python train.py --n_head=6 --activation="gelu" --norm_place="pre" --tie_embeddings=true --init_std_up=0.0491 --beta2=0.95 --weight_decay=0.037 --final_lr_fraction=0.02 --batch_tokens=65536 --train_tokens=379000000
Each number is 128 + 24 x the weight over its row's rms, rounded and kept within 0 to 255. Layers, rows and columns count from 0. Numbers have three digits each. The size before them is the row's rms in percent of the matrix's.

# layer 4 MLP up, 1024x256, rms 0.233, rows 214-427, columns 192-255
100:124115129077107162140087126134172102092137158167179141104127155143124146079113091148124119119133129103112137152144161105102095104121098119139115161101137125146148092085166106103087130120154146
085:121133108155138134079166124152181102105136117111105140108167122139123129156181154104162174151166099127120155155165101118115143118153119157137106089152161138133163149166127147115116116118155123
093:106106119159160161087122143137150108103108137156127130159096135151106148106141165155126126138164168152122139128140131158121124134104132104129138114123121112122112133137121113118127156114094116
096:133090143136140119103147133132068108133135102140142146143144132113119139141132121137148127108140163156147116176140093110116131124145156127132119129136137164108154086125114201112163146136128143
098:116070093108142131131095121143168113099137084126123157124122158155147127137133134137138083187097095147143089090116162123180089101112117164153159153054122147123134136129101116131150135154105144
105:138148118144072136118167095126163116107098151140147107094145137133103085141135112161108144102102096131105137115093138130132099087110144122168143131139130160131146177111149181165063125120134108
096:071140145110104124134089147117127083142159132169178148125105127118135106150164149140160122159129090116137109130111131135140129158128136089186162120096164104125149133106101116126130138124103146
093:160091126122178124096160111138145131110118157088096084128148103146070115141143135116155134106142159123170125145119110119113107070113088146115095132096181122173103135150160150111158149162158162
109:097177133117139126124109105143158161125108097114121143185102124143106095119153107102120105144127091114080125099091149068158136146172165141125138151093163119156152120148143143137134155137131128
103:149119129123064126130145145131143144121122129114166141159115154125126135086127158121143126130157112139106125094119117109142136116163126141171156114145088129149135177109160116170122135146099093
100:154131099140173160133179080106094133137184135123116121148074120110152134161105131151164121120122144110137157123168135130146127090096152162132114117142129167067153121136122134087079134131144149
108:157100108138150152090126140141170146140132145110155151136139115145178068159100140157117093116148093142153127117123131105110168118148107179132116148092120105095087171090116114111094136085117145
095:118121095146128138138123087151133138085115118109139124149132093120087135104122103082141124104107102110131172122108143181108131175093114121120148114120111142094106167091099137119137122116162106
102:146165173121145158094155113140172141093118112102143109147116145093114141139146171127112132107108110139122136149134132105113108140108152105110099106104144154139099191147127103094099124128121147
093:164100143101130122129124101117146100133170121137097142084158138099123136135151099095101126106124076110152166058146076143153134122152106149151140082145130152134109129104124107101100111152138105
105:103135099089084089127130147107170130137115099117157113115114121128096115122121129114144118135142129141085142171144170079133111190103143150155108137113141144150178156132087107123113104171128120
101:113124141147116150099094126097149088145109138092157140133160140151089130138142133063146095133149113117110133132154131136124128130128165122118142122080098149142116150117145125096136161161108164
095:100128149147145111106111125073125148088137165128162112138109103091140096098157113146140121146140098109145141089173140106090116113118147146127115139151122139146097156184101169131150142165093132
097:112105135148125163121125144164132148137097183076129196106126138142123123155155154138133135189138139104116118111121121095109119115110128139130129142136159146175151103109129149136118103158130124
087:130139127136137135133124092131127113122140138121130104155142118151124152123149103097095129085132097141122154153150089136070081171088140109141111152136147119113084134134115171120157129162103142
095:108091127151136098136180124117138130104134150104134140129113105118129107155140118141110120113128130123124131150106101136099118143103116143160167090087143142180117139172133141180106131120127102
113:122137162177092198158136136099087158124147115108137099139130113140166064117092149139113115154130105128105176124113172093117108089112109160142115175143107152076142144114116099095121164075126103
098:096144121121138097180137109129127130136184133141116129133122118138136120124105142104113140052098087126122158151141158085092147133158130156103172132112117134133153117104114110130120108143132133
084:105144119150134126102105095115176141152112126147088122153126120168153149138132160126108128117104141105126134112147136113104143078140135149121152105155134143122159129166115143115133116098139172
105:133139139108109116100125135105119152155096099155144134131144139142111109159125120107163115132140146153117121154081075115121161135109081139115099126124107088142158142132133143126145128107145095
092:107133133100104121123148142124143113115106152123116150121092146088114119114112172133132112129124127118085141171110115132120125117182121115124131132100134163159116117120126099109158153112116136
102:126114120127144130143109135114141105104089163133145153143128114101106087199124137117150103143142120110095147163094153122132125115144134127122126167069164130115150111105116120124150112139131141
101:130150110094122153122141104115130157093115123088126179144160157139098103165154075102135186092126098123161148108132099158124153145104134119145112157163145131103148104115149167103136153109173148
087:107127156134142111106186149140106107112135108135120118114123163113092131108130113163143091138116106111111119167116095158138135151152136139133107088143140182089133147110076139146101154109122124
102:162131132118132082176102170118149093143122135091141165121158122143136111126156134081128134081119161166088131098157119116104111093114105147087112123114113126157127146088117114150132106151138114
114:108123173131142107132108105148133140139106097159118107105127155140125086173091159176130101121120131150114135166111105112123158159082102102161157109124169113139092119097132136104113084075120126
109:088100082136139160166142134165133156150145151122117097126096124168067115126126143142141131155120109177129107128129087130079111160131147146138101157112118111116152160153162108160133121107096147
093:127157154155132102148091104120130134156083133147113133109131169185130151062141148129132130097113115159130079104132109089148149090138115088156183153103093142128163091108129161059110142093165108
114:089114103124159124156114122154158083125113157089111158123130113150108142124166131143103096120119162140173117113181122139128102123117136130113127124102135150103172078116122098173124091110135156
094:115137075109152126134121123104131124114132149103101165120119146099116173126117132148161093113116126142150126116130106128131100118144150083139088123120108101144126119142078170147132088129156112
094:124131141086164138125120136137138093136122103124112148089113096151101142147155130140119117155125127145160123147158159093124178177114139112118091113145120150128135110104136161141126108131142147
095:094143165124130170123161099128116172152190152126122122133139134146177107071146111130109122116070119126118102107124133148131121144104133151109096126120120141098105128104114105174100150111151130
092:123117139117169112124124100150126118150139129120122142118105153112150132131129078138162153135131147140102112151097123158105144103165119123113086154097117134117142142092124151108098183148129118
098:115127146183097136146122073089111140149146153102159126127110123173104144112119126151102162103156163102123110145163129127109150178119156144147113096172100131094112205136097113140170150138124129
109:157138113117084127127159139149155149145085127104110129109175113111156120169127102132123110071162158097142137131113112128061119153138133152138088106148129108149105134103139119142130156165110154
105:139137149103121132113087123183133140098184102131110122133149136102123081135089145161130121102116138140104131105137172126110086102113120100131159162161129115159179142166141105144112174124114135
090:116159137147163110105129122089131154126161126122104121086120153130124120126095190113103136146141127159166146136133116151116171117108149112142104160127147121138146128139176133126127090179142101
098:138142108145099140119124146099130162135150161125089082138110142120137101144114147109124130120160103101163144127136135118105166102135161152109083118157134098147101138095167143132130114162117132
095:119145166115211115070117161075150112129140159122137111123140118077129116155140111138119130099123131100119127144143146096125155102130122152151130107122132128139186159142118124159141134079119152
100:107119082152135114122091072132107099152117145129103122132191126155121136171108143147115131131116144104128128123108110111145158141121135099108090126133139099126124125114123156134116090100134151
101:100147162127140091099093129145133106151077087120130111084122133108142136089170137113109107128122155134132115130123102128096184119184149156134134121119091135125099127131137129164121146159124154
096:098105096152152183165143102135161113145099140130141146148120149136165117148134130143134136109163122115123126141088168142107124158188126133104094179096133105171152135153125115135101105122166114
099:114156133133146108092124146138133146116132114153126114121116130151111134137139146124076133124170154133109136176136130105121146121112112124102118124129144150104142136161088130190144182144136103
114:149153145115088177145137125127132109153144137135109128084095133142133115072121144143118136121092127153149137107130132088101157094129155163078082110138100116076107149099133124107135156129145133
102:112144151172106161133129101105107136143142116100142140110153138139098117162140139133164106145078124103128104103090132153127110123118126141139142111051095123105163120168101149085164165147099138
100:128150161139110178109122126096084110090092097153151133115166147148120135120118111131093153128139094113160152117122108093116170117169145113126137110149115131134122124134121154141103130109116141
102:129126104174125142124126126054106167124137137191159089116109128108125120123133121154098133105126121117111136123113143144136153108141085132111111099122089135153123110107105103126141151144125126
104:101094126169102099129106148139153089149106073130179115150125147102153146131140127096130116131146130113108100135143135141121123121112118113118147146087147085131123098099090111108155136083136120
091:136128169122161125113142087099113148143105126158156137155102096090145132131106143122143141133134118084123102136156126137111152148111107118104116110095163161153123130110138158144106113120144148
089:112076091111125119149157102129142118184143103168169140168135151117069193154134100156126101139130133161118107115145108116122116095149121127177136107139093154163101146135103140133127118134155161
091:111097169167110153141098124122130131125078132155136117154116073117139151094103133111110123110151124137122124149177101141147104114091134192123125127129123090118099102153161133155095128094152130
104:098114156095127139111104142116139155131117144106110153109125128113124128117141109127097125168144101206107143130067121142141131138158136145157125152157136126086122153092150137061130094093133136
100:139115133139106157093136109128128149117105106162118160117113117143115124114154153094125128127151139139092148138083137103146142167119110136156080130113144100149108162120084096103152108137109117
100:142133134106094127145123132164144114135131119146153166116135118137157097127115131111158137135137116113123096138133142087146127094134114118107135151116138126113164094173139103125169090172116152
111:169143166109111101104134126120118143125133144126150111128113098103131128125123119160150134103153167046128101114144099117124139111113098144144156108157143099101122195157128153105140134096143144
094:092094126080104120155122126157136097118164134146096118127107165129126157129142107149123122141129110126153099114146140109112046155150114099150135153057144120167118164145119130098167159087121093
104:133104167123146154111132088133122133136130155201104166130111108103115132107156088144163127148081153138141105122102163147144121137175149170151126107122119103146101108134121139128117185108128152
101:107101127108103170101159089126160128147117144144118173125135167167119147118106139172175099146154125157137129106096170125111159123159069121140125153123100128114126104105141136143129093156129128
105:115150122134117100127094149157167138095133155132141154107117154126151129121140080112123116100132132114135103157122111104105159117157113144093094171164091103147099125131127107155139140133095164
098:156111150107101142112111103110162117107133135125160174118123137142112163115096119122166094136107162140128118138121106109121110134119162187112140094155108115124136128110099127068131136182133053
098:131107145169144089123137139134123097129103140141095119124117117097165144087149105121136167123131088091124109091140117109115109135113077155145126151138140164125108136174130198111131087088106111
087:116085138085146103111140113146137132098123137154118152130126191148153133112144105125131149145139117174135109142137168140145095092102126120146145139126123151090139126155121123144113123096085183
097:139112096120135138110125116140100149161145143123107090086146180178111147093093101175133109120157128121095124120113164110121146140076126127138128123125119099149135135088157133107158151143099090
103:115084129147114151158129122157099118107115162149118167137100109091118121105083130101109117126140127183136089131117131119078112139141138117137128129111143158159130142121171181155139128161138137
100:111145094140124122168132102164094102167127107111166116117109114127126131069113138161153142127123150110130099138136104128152105114081095147116155138115105195135123090115142108102176118111106108
104:150144123110121133183112156150150115102097151136151175100095179148134137174146116087126146141120119163111088092095110101125113093147121117116165149091115152120125098139118151111174159110132115
105:122135127142130112112133100131112187133139157125145099078104136131165109178118127119130141157120147119154117107089124095109130137064173145119114115115090133124143103116150183154132137154184126
111:101107113131145143100079151107123090164106134127084076156178147154122118167131148147150128127128172133145130157130168102101141127087134162161141146142102108110107167113134124105101107115161117
100:118123073119127121113126120123107104119126128077144102110137142120168135138139141094122140142126123138092106131112139154151139161106134110138159114119111117131107136110128155138131101099128078
108:121105106137156136108148132113124109138129100170149148123132153112085121131097105098145148143120084107132098077155133071101129134142163127122154109143112142130163157141090114117142092144140136
093:155102140106126114137140157127112091164161160144130148128113144126133129098137126109114146128129135118189122175160120094123148099138105148140098089175138105128194127117147123101134110129144141
101:089135128141112116123125120079132099139156130141089093107100115206109125125147147100143144147139151091133095130133144133125084105113175143162162135120199142110145116172143115156167113120123133
102:136151095166108152106110158113098132093107138152108102135082150127135095116155124107157144118114105157108139118134106119125074111149108094163120104115181135127120136105148115115115170116129154
099:150128116118133094101112130127161144102106120167085134093130118127165152143140123124125072191149093166131111097124158121111101100144170156111113117104172124127130122124095129124140138126180125
097:157160164130128135106167105090143128135106116135101169138124146114120093131133134131119139108134125112107137142175127111134138100118136134152107141113136155079100111137113158127119159152137155
105:163126127111142147127129109120098158111136137127141144200090150144113108098059166126099118151113121114119129131134137107158147100170124113113099123143130171104136101137127086144100147114145134
097:182102105152155137132118103127054160133123153104146122117139097127123141151086091116158111144136155151106163126107142134180102148106155139119119131133140121140147127154118133146166090087140093
100:140135089106141115108134109133165107152103137099101128125125147115100135146102124114128166069133113120134100164116071108141148113119143109115108095113149123101090125076122078136074135106172119
104:103171105072137129115163130136153083153107157101136075081175119139106072148117104110123121138212096176090082121132117139104154102103107145153119141103109114167160094128109136154096129145140145
091:122098172147133112155140133131118158107144127116149102138144144110169153109151125138150081111139140043109157101120087145114116126126145123168156151109113136093176086123167166143150119130101105
103:118086116116111123128126113153104181132154119123093124149151139132159136105059115127114110114129120098154133135099102105138158094146153095117136120162114132121111116147189103130140120154163122
098:141118165157107119129141129086103118111133126114136125131152138132126122139136075088134141152125121177130141140119077144074089117110090158106111141147133119109160138151146149105110148143129082
101:070089154109107132117131121070117149132122140127122128097115122118167146116130151101116102120081179120093144125092164126145106202102156113106125141119116148122152106125119130111139077163109097
092:116134083159136064138107126128156145164148148123133150097133171137140127137144105124138079111117108119148102097134088172119109118154123053100151122157095154142077108122126145138113105115103116
106:161110088123148115143150091133116143097133109119133165096145137105154141095142121120145113121114165128124108163139111138106128147163168112133103129162113116118140097137158159098149135176137160
102:145134169167141134167169126092085149121129100148145108118160099090155108149176074084118108109114159113092168135181120123101079136110106175088100091163145166143132107115088159134137137135130133
095:137143099152125118132148121176122160095134064112144152116129113126064099174147124143142152153154115185134139149122157160128139111117101140144113121131131084134116126100170163107160124113125097
093:121139111166139158126082155145114138136120107110126148146121124187121125164131151116106093143105131115119153135112143072089173119184118103109151146132173137170093130107098076163139067150117118
085:143149170116147141125145104108131079071136125123170170160143175092104133117128132101136113134086159134099150114167122073115126120110166134141110129137209138114097151122120092186132117151129066
103:137108090132143125098139126154113116133145143133144137106118126155130130152135114129132146124103102147129180132120130140125150074150132127098110110140170106131144100133118124136102094164145169
110:124094096121112174131134134074111125113108162106119144185139106099141133192161118151140167136069142095162128116166125136138142129127127121116127124122140143097111144151148112142133139127118151
091:121075106096180102146136108101094086145138117111118140150133152110097125155156131141131116118119098111158106127126105148106167147151135130119093104067169144112102139162110163145143091135120152
098:155110171098097149143108134120140126109130136149097103114096145130129098099113152173108137117166148113078152201091151109092170127078104143119129121115172159126099121151148136114134169143116151
099:132111115112128147098111136127075103151097127133104117110138155146118129177142099092075123106126142153117111149178139162133109114140115089143110141073128143136126142143150154120098126148125123
099:143105112090130138172133146152105124120165105151178135076081129146117152146129117172147123129153070170128130138164154150158130047131072124129153134119118179149101089088136119078099141155108143
099:126156107135137119098094157097127127114164131119120122126134110084106127091106134127146123133139125113137121110119138133096135116097166127116135155147090180103200146126124133117125120096121137
096:120097170134102099164151169085113154111159119164132063121151121115111174128100099129116146135151070128156138131125130139127169092128084167150147131126112138125162118148119144155154113136090127
098:137152129142113063103073169178119107163119127131128136144106094155177113193118125131140154125137118083111118158114112123135132089153128127121153104111122113097147166117094076114128132150107119
101:137143146126111138162150126099127131158110142097104073138124104108161077146133160095109114139203120130137142098169117112100152128091124100140158095132106162171154155136120131126157107148135121
095:145082167160137169144127160165107085132135159134150127130091136127094147144114126118126128110114100107152125149153169065142108107144144156105135134149141156106142110082070136134146166124129126
109:152121120122120097105110107123145102108073117078084134153118134127140107170112125097100105183106125115159127122149168088115145087141114106115093104144149143131122144102094122135157130186107109
096:177184107143105092125118125141137135180133153119089134124078110115112138101162107165164089126145170135118107154064110131106145144073073120125133134105143148113126136136137128082115138121125120
105:131122141124157117130156123162074164109162133218140074121100111118155148123087143107151137118137126132132132143143120197111115155112071120127146104133087131135142121093150148133100113174155122
100:129128132151132071130083118119095107094137075105163122091119120150154125083139135118078131181152101145071126095127147151094137137107141107098132115172117148118121123139120126122123134130062155
099:143116089142135127088135141127126118138138092170124117150156122150116132086091103134158125122133128139163150132120138193133140126146128125083124123143174115104162159134091128119174110079170107
096:110127128143143123132148191111113141127117156156113135169139142151104124160131099154129112143101104162098126112130157135126164138111137119142157159138111134152090154164107153129094131111130118
109:099105139193129112126157166126131136124119118143137129126115102131135063094106098125111151135133119125142157122137142089082114126119165177125119151101151168117153147103114074152159140148147111
102:164136169179149126135156112128108139131164148119139134145139131133134119128109121156146164118118130134149152145134135114160131120106101122110168118121158147101146131136089112097124124146192136
098:141107109103138152096150137137134106115104104086139073132084141114161167143124149067156134137124111135123097129152170104086152139108142148097114129145123119123145115140124089156150147158176108
109:133130141164141139122142166116147103123134109106138139199106159083152106110135130104094088087107156150086105126178110119145147111134114089108114127114124113151157165146129096126150116118158102
107:171152132116142148163157089141112158104125117108128114130123121128132108121101090141075117159133143110127151127170143112093108136146177104121164108104143145127110129093133122153136108155112102
094:107109114075130125161136151111142145145137182123179113144132121088154177114074098087133161216141152123122116167138146109119165143132123113098105122159126103115157111096098094070080098103125140
096:136116150149115115131153113125104097118117142132130156088169165133182138154129094137117164175091118124092130129123108117124115134119140103127130109139134171101159104141154147164143123124171092
107:136108153134144085122148117117154150168165130121135132123142133127150116128119108145168119151158115110138126165126132127118140096104129087127147133153165130100177083133130111128155140140143126
101:155115129150111118138116111087123113109137136087157126145098116113106160117143123107137149152132194156129151123134115140102116139108131137123150147135106158069147138136157139115133188109122148
084:140112149136105137101091083107132152141170149148128108158117136154085138150127116129148134169147129149101115110132150167100096140148119135158089112169157115127127108079103120126120139163120144
097:145174158152179132119155128143126118140137104138126141116156134122149129138068092112180149135166129110149121133128124113131139164133139097182135104093155087057141135116117111085099142106106104
106:139143143119102150162130169158081103156128122140141125140131122149121096122094099110143105163134135120103141145147107120108086109144102085120095108160114114140145106107121163148128124130127132
109:129107133154102137096113135132144116131115156155100129119116146170134088138162101138137083127149128134165116124088097118118156098113104110134147121123137165091135133130137160142072127134124110
093:154129131119142107094126123112143102159131130127083130165126154132099154091134107125146130178149182162136131126145100144097142153095137126172164112159094116139126124098128149132140142172152180
087:101051136111161111127115113102129139174150103130121140096127119136120176143120074127140109106136122119133126105149136107141146136129131148146164113110066108125095121154150138126130127127099116
104:124133160107092122095134151178150121108132105145129098080176129124109100110159139127137141119154095127143157138102183122051162135148129172130106155156124153111140135120134121145165133146134158
106:114163140178121143137117139143120123077096123130104127130131139151100135139092166080158131153127103165107123128115121156104129126107105119111152138110101181122113150139107123125168128123106160
104:146108157111080106156076166137141106111124169147101143153125160077141145150112137100149134125124142120134126148132127137097144118137151110184137108078086127166107186111145132113153145177106119
088:145158123154123138124108125105140154151100112093109100158125118148122117098128135146144118150148157137132107160147116139134138167155152129126164155159112089114159140130109128138159182118136146
099:131130129164104110096112125088158152091147101126095136165123159112133126111118111096117129147168111156142139167148124125121155114147132107136099099116104141177109137150153107133159104101132134
098:091117111126139130116149102089120136164147145148148104118085121106166123137098139147152145099154130112105143102152114146140150098158142146083132110133161097082090105132085138097102160168145091
083:126132155122108159138139097127105121111113145153136147143144115110116098155156079160102123096099116090158098088139157164129144160134129124118143135145171135104138140132139127147072120135130141
096:075124116111162162133172060078141127145117160141122123175122173092135066155124103094128133192103097145130110131155133148107132138138127137113130145098080147125112141160098127151155141139165157
096:136088088163096119164104108129097093112099143160119142075169138129123113112132097136168102159149137101133138136171132135119112126099153104174071099145110121115111108145128139152152142105085127
100:173140160122113143185145128157110127082045114142162138161092126158143128137147143135143104125100101158124175184119146090126124096093127128113089144048173111101156112074142105130109120167163126
096:103135105125114121147118121106155135105092080107114143113139086152145094117103122130107126144112173134151114120065154141127160119135163151134114132129112145138106129156116122158191142152158157
104:122148116113099158110176113127084149125173159123151106125090151131117162129121125152144122127114139146118121148098116123099137115099153122145117144089156132151144153113145118168111147099135145
093:115084152146139135154111116118092148101154109153141141133149121152143164106119151125157134178116113112091096102118156134132128145102164152118163089114118138114167129164103103114192111132136135
092:135164140089162156087170126121127145156077167163192099128129149129102124117143115153157099151105146141137127131089122075119143106153100167174157079156090162115188143107167086121137146152099097
095:148139152102148126161100100107111124141111144081123165122098157162113130110132161130101082133109095149139148102186127127094121142091136133071142125135135118164132131070125113137110113121130096
096:141111095134131144118144167117115146114136153135107127156148145119159182139138104102121129144159123097110131154125141147125126127114150192148133095114137119101131085101099121132168127139162154
100:134159107156104111174095116121163126111110112117119131132107137128163122160115113109104132094125110128146123144103136133130142116131123125122118104096159122150122151128100144112162128172158109
096:080143130121127120093119148093151177067108159104129154139112121112088146098131138139127088172035117133137105149191080111140134143101138168129156152088080105098147098120152129141138147145108081
089:157116131137143157160158157144140099131137127117123134077142108084125077123133156119108098166127097147151086116150119141107152147117091121170094141169141171146124138178134116116132133115140162
106:118118140158112126116161135165142126107082124153074098119111109160132099155111110142128129139129090137096148090092112156102160133107170097100089122130143160122090166170076112162106134115164116
096:106129139123097142099104089154150133116148131104149149132097158155091142134149146106150137158147113148170141138147132133140146141093127113054133110136133110101117143133146146112143142167117121
100:095159136142100115137108095121128111126180119116119119086144170152130115077096155150130097114134152133140084115150132148081200106111118073111132155140122165138115093132113147127152100158116110
112:132116115105107112111133132082092139125129157107133135105131102084121122112136132122157094135106123093166124122116114126131134139136096110157092140146120094120121133127097136083143134132152129
094:099141121108146140107115158154144114122120166105119081124124173153107147134084105097133090080076141131152110134154111071144162133131116128133127142099131103130125127121158116089145115157102117
100:132139107123136123080153108096121141082153141091169089092156112167116121138139095095122156144158108101098111123151124095130116124106141095163127170141123145111171092125089148130114153109108126
098:150123132168120152134148129094098105100116124090164178129142129108140118084115124103115116140122111125155132135100095135131148124139134143118106153171130131100127173130126139104183095145135149
097:076091109165095155149105133153147118132074182186127143159165097098150149125118150104117128116117147106168178123133137114103138166124124134139156132149094128124112134110125165106127102100127101
087:098134137131135143149165123148106139179141161133175131137143144123106099139133115130118112134119087096109119146159095114149133137105162125105122126079166114130113170144127168147071130125082123
091:113121133162125124125126114127135131127161098136129137169089149083099119132126110106106106093112159150122145118144124104151141091130103105151114123134132105114102140105113141119091161170110136
094:136099153156096135113147149148164165138119105119137142147134166110155156113100141140090137095136117129122139094118104128102120120069088121136137145101124138098121109146144093113084114112153154
094:100085153104119091180151135089100138113099131128124129135135125150139152047097128079160099137117107157089133105120120139130149143134131149069093123118130143168128148136097170124108128131116102
105:129128144110094140173081135145098148119171127160119112116124126143111169081105148070114089131078134077123099150146119142094100154122101144129112101134135103103143120143125131161111152125134174
099:131151159155092093105098166107132140075146136150137128159178091109107120149092120136103096100124137120176128122140126130180139169128122137142113142097135109112121119115097145163156154132133119
108:095099143126131114135115109179108140167149167156145122131150091137164150129114120161127123137145148115080133106065162146128116128147111116102089114093126122137102131105127107097148099110112129
102:156118146154130122157098083103140108140130116118129126115167146161115160158141123194098112146129113112079147112144107165157151127132154139118096149089132114132137095133156109116170125121078129
107:164122123116144128106136149140140100160156120153126094142131134148158118136145134106118127093165163125163126090157084104173141107120126166139099131067074140107141118109116106132091120147100168
097:132152137135095129133142116118076113118081103104134136097132147105122110088146140139119189106126129123101125112143144160135112126141123115161135105173099131143136126123075160124122138151095128
091:127125149136140189108141125102125148150131118153151116118139124122102168124079123115120125111119162117107126134154144123156096109167135107131137026140165173138110119158152124120098114113117119
094:137097141132114159111126145067161115116138128194133154138096121160140170143132097118113103124126157127155163149136073098121083125097093153128133160106103114179125105122125103090144109130118079
110:143123112183172149142066061144116145114126104131153122121118129165164105156075132139121097126144143136142147108120128179101151140110166127151137123085123096106139134115102090132123139107121135
105:092119116100120148101150142142107150140107124112130095092085140104090159105141116190127104123105134159128150167135101134127131143145112177142094156121128111120090126148101108110120130110105143
102:132124122105147113100128122122113115103109189096133118143134109109107133095112091154074138147147111127115128074154097130144109175141135144114121162124141137123106121101107115136128162123086149
097:134112147120098107118117101128170098095122100107111159136129137189144114088106118100125161144145148126141113114121123146146117198114159104159116103154141128104140098096111143121134107104150108
102:126111130130157156087116084107154096200079092134149136107097101153121130137124110163114118152109168130130129124142101101150132088120161106122162121179142177157111134143133125120087164146137136
107:167142183151161156131134118110098123128104151116116167079136152147135138102147133131164125120108114165143132133148122121127149111166152107103140120144154146093163121103171139128149131158176118
104:073144125135159119144124113096146125126127145121092130132149119095157160192119125126070147093080106109119113102125168143185139066142145128126110131146104158135094166144106083132158120127167151
099:142097102140173128132135142137119124194105176130146112127113138174130141144156113118129107160131091109149113133127123116131115177132132124184163125143128129152089146112064136156140158087149122
099:135137149127113089158139124128110111169105077140136119148183156158124154148162123144120149143121134132141102141148115079128122168154140139144124115085109128119105153148146098099134106149073098
112:146176117101117113174152149162139156109136119120138147072113169115146137112153093129099099142124146107107154087123136115104140112130138099090120160143130162139119109126119131131091121138175142
111:081132186113086124127148112154190111073089161160078112130140138143155085128084091108113125136196091110071126126088087103122151117131142125114089137161195127101117102163137112129135114137111143
085:134157120110156146111113160088109168145168140177106100107138143107134133175116101143120100090101098116137133150142131096106092137154157111121110139114162144114161129120111107095156112138108173
096:141062118129105132078104130121106148148094129145164140129135150128108109117097124152164145137118146140105121146088121102160106075151138146110122123148113100146175108140097120146152167150129141
096:143118128109192160109159111112131084127141065156142127141116122130146121090163127117165157092116122075124142144139129114125148145157110144086089133106169112125122134119146132110136127141108064
098:047145135116095125150114089133102117132149140154109139100083198097124113104085147132137148135115119145102135096140151183154152144102153170139113136119141132167094150113130114136096113174112142
084:125110127134124179122141131117117138129127159094118100131135143137133109066096114114100140105126102101134118113165134137103102110132116128099119121161099178114121099170122118140134156104168122
106:057102090151119124141132104155151143123117079109123152114184089132161133098066138107096094167121146081141107113096131151143144142157111145095083145117083139161119113086116140101163102142104112
104:195129132114147155104101112121139145146142160118156103115135165119169156116109151141076138133102160112162085128119161172128152132119094097135108155099155096119106140114111141096096122102138131
096:134140142112133124151136100098137133129178132172157118124133129170144161078095100161091123128123114115132102096105171126157156117130113095124094143107099176118106142131125155112134125091164107
098:123116086135155124141164132147131095134125141109154154105116115093135155153119172124109128130141089076193193149138129124120153135127113093078154114129132167101175121154131140098133138157106137
097:104108133119119162092145094115123122100134157127117122107137100120146168086128113141154153137125121125151154079115107121111159136092167125142136142117115111101140098079088124119140166090192114
100:104112128123118109127111112131116137128122108161115135120117109163143179178126095109165135139118109132100148112110121128124107121086165139141141064127146142128126143126099136121137107165119112
088:092150132189135100128114107134145136166130121141118124159124149098112150116113134151107113087117135147194134101092136104134118099126129130100154116172150115149132154138105135118126115168138155
103:119083155086147146084120107088182116104116165106100103112165156088149098157155099123148162150141159093091118105144087134131110120122174123098111133084120157153109176111180133084140121121150190
103:155121129108133116088167141100133120158118153113147179134118130136124162146126077146119088155147095126142125130107161080175124161115126114106089147125079148110138125177186138122109178126147155
096:141164112115124108079164105142133095130097134143087154075148133151102138103134094158095064165095117153102105136132140131130127126163106076095114101110123105169097088147111129142129122134146126
103:106124141084121134131129084146148153099165141084137110130151160158135144145097144091155110111131142112117107095124167148121127144123117130113105137106130127136098108144155161145123102121102133
100:134102110144136177132100072160152135115108102136163104154084077119131137128150125149124149142123175097151094142159156134114134122138148136119158140169139154130160127142120091125148151143153129
109:155160138108094112095125130137144150163137157121100117147123179104082135141127143079110137159142138137152107133127117121082122128137141120172108140084189157135146105151125171141119126144124102
097:172105142124135131144159148149102138092144100133078117110098143108120133132114178154103144124141137128100134131106107115099117138145130084092147123112068109105154129105154160130113133139143134
096:107160175127122096177150106161142131127126136170136099118112124132143074161126159146086133133172139107129137156107131105131103115126133132089075122124145154163148125119121097149148137159150129
106:135109140128122142128073172121099169143133124141157134154134138099127152141117122116182129158103128144107169098128106062115107140098157133121105170119086097150077108117147128104118131179099134
090:170120137135118144096145138156126118131129118172079095155111138105143155149089169118095123133134147150170131138168097127168103136134131158127081127102140108137070113110154192158111154139130121
093:151127147086148117107134095119106073117164139111086121088096149149125128128091135149133134162065145136110103107106141154143126146121104109093166131120115146083121159136085149119186119131129143
108:145137087121125148117112136128104148099136109135129114153138125107135144132125153118120104137138075119106083121142113134126138150139139140202144160092091178129169100102179115074150137150150139
100:129140124130138110114165103171136174154104150143118096098148117137143122125126131137130113121131164119129145146104150127112130133187110098153161127090172130131118112130122159123133156158117135
099:182126092119128131161106105149107112121112104119154136128077155143132095143122137107133131097116112154157130130132128121111103157137092198117125112102117153145139123126114155136143082148111117
102:115111107134104128110107113126177149102087123130187150121135185135099119090143151117116073147144114161142124133065119123099094122150122158140137118077154142121125155144180153160095097118156176
094:140091142130150089115093134119086101105146090137159130104157126181125104116118133106161068132168133176104124179141113111101118114141134094131096094154121106155150171121064105124108117126100168
111:155097121117139137100112135173134121111126105114166130099154147155134120138133163152150163085120115128120098193154091129169139145145132098142103089119143155106107170166108104138052169157168123
091:118104075117149134121118139127072126109137130163105146154195125138100098067144119136110110140142114172160127146109125148133137169135109151116134160140130124134133131095143149163100135132127145
105:105061115100126138145090174125071149144098136138150121160095116121130185103119142130133131133128148135162141155086124127150137109129151177133152133114137147122155139088133173128151131137126148
108:124139131103172150100154099146125182121180105143105165106119120129107099156149134135074131125084114151078070132174153129107116123117169128117124157128126098125132140115120157084106137119150128
095:133084133113144133170100145144092166098118139101111093148133158150146127133139105143086104185125111104120159119140093111158131121124139115171112114029149166160076117056115125134117145153104131
104:127106134146141149131141170124139126129150149095105100164137108131090143129111137120128132118090127145118117101118110138147130096124095111069144101172081131081134108143137141112117138135154114
104:131104121111196097112135125129102095112087147162144112153129115136102121077123175122129116124137130119176131137133144120122156119156136147134131117121135095153153174117149134127162115116150130
091:142096107142090122144148107179107093100127073109139121123108120128128137109167093111136144133128160160108100141182119120109139137139116167121106133151148153143141091118121102123142131136090127
103:145127113161137132127070120123113131141112169166137059121174097100151097153142106128133102154095114087112099152118137110115079134110140154122058139124111111169131118052160166134160148126142091
095:123154148158146090125093101132125134130114141115155141145088115098157116140111121130094108139110143119145170123142101133168114065144109192078134116156130100110117156149135136169107121153061143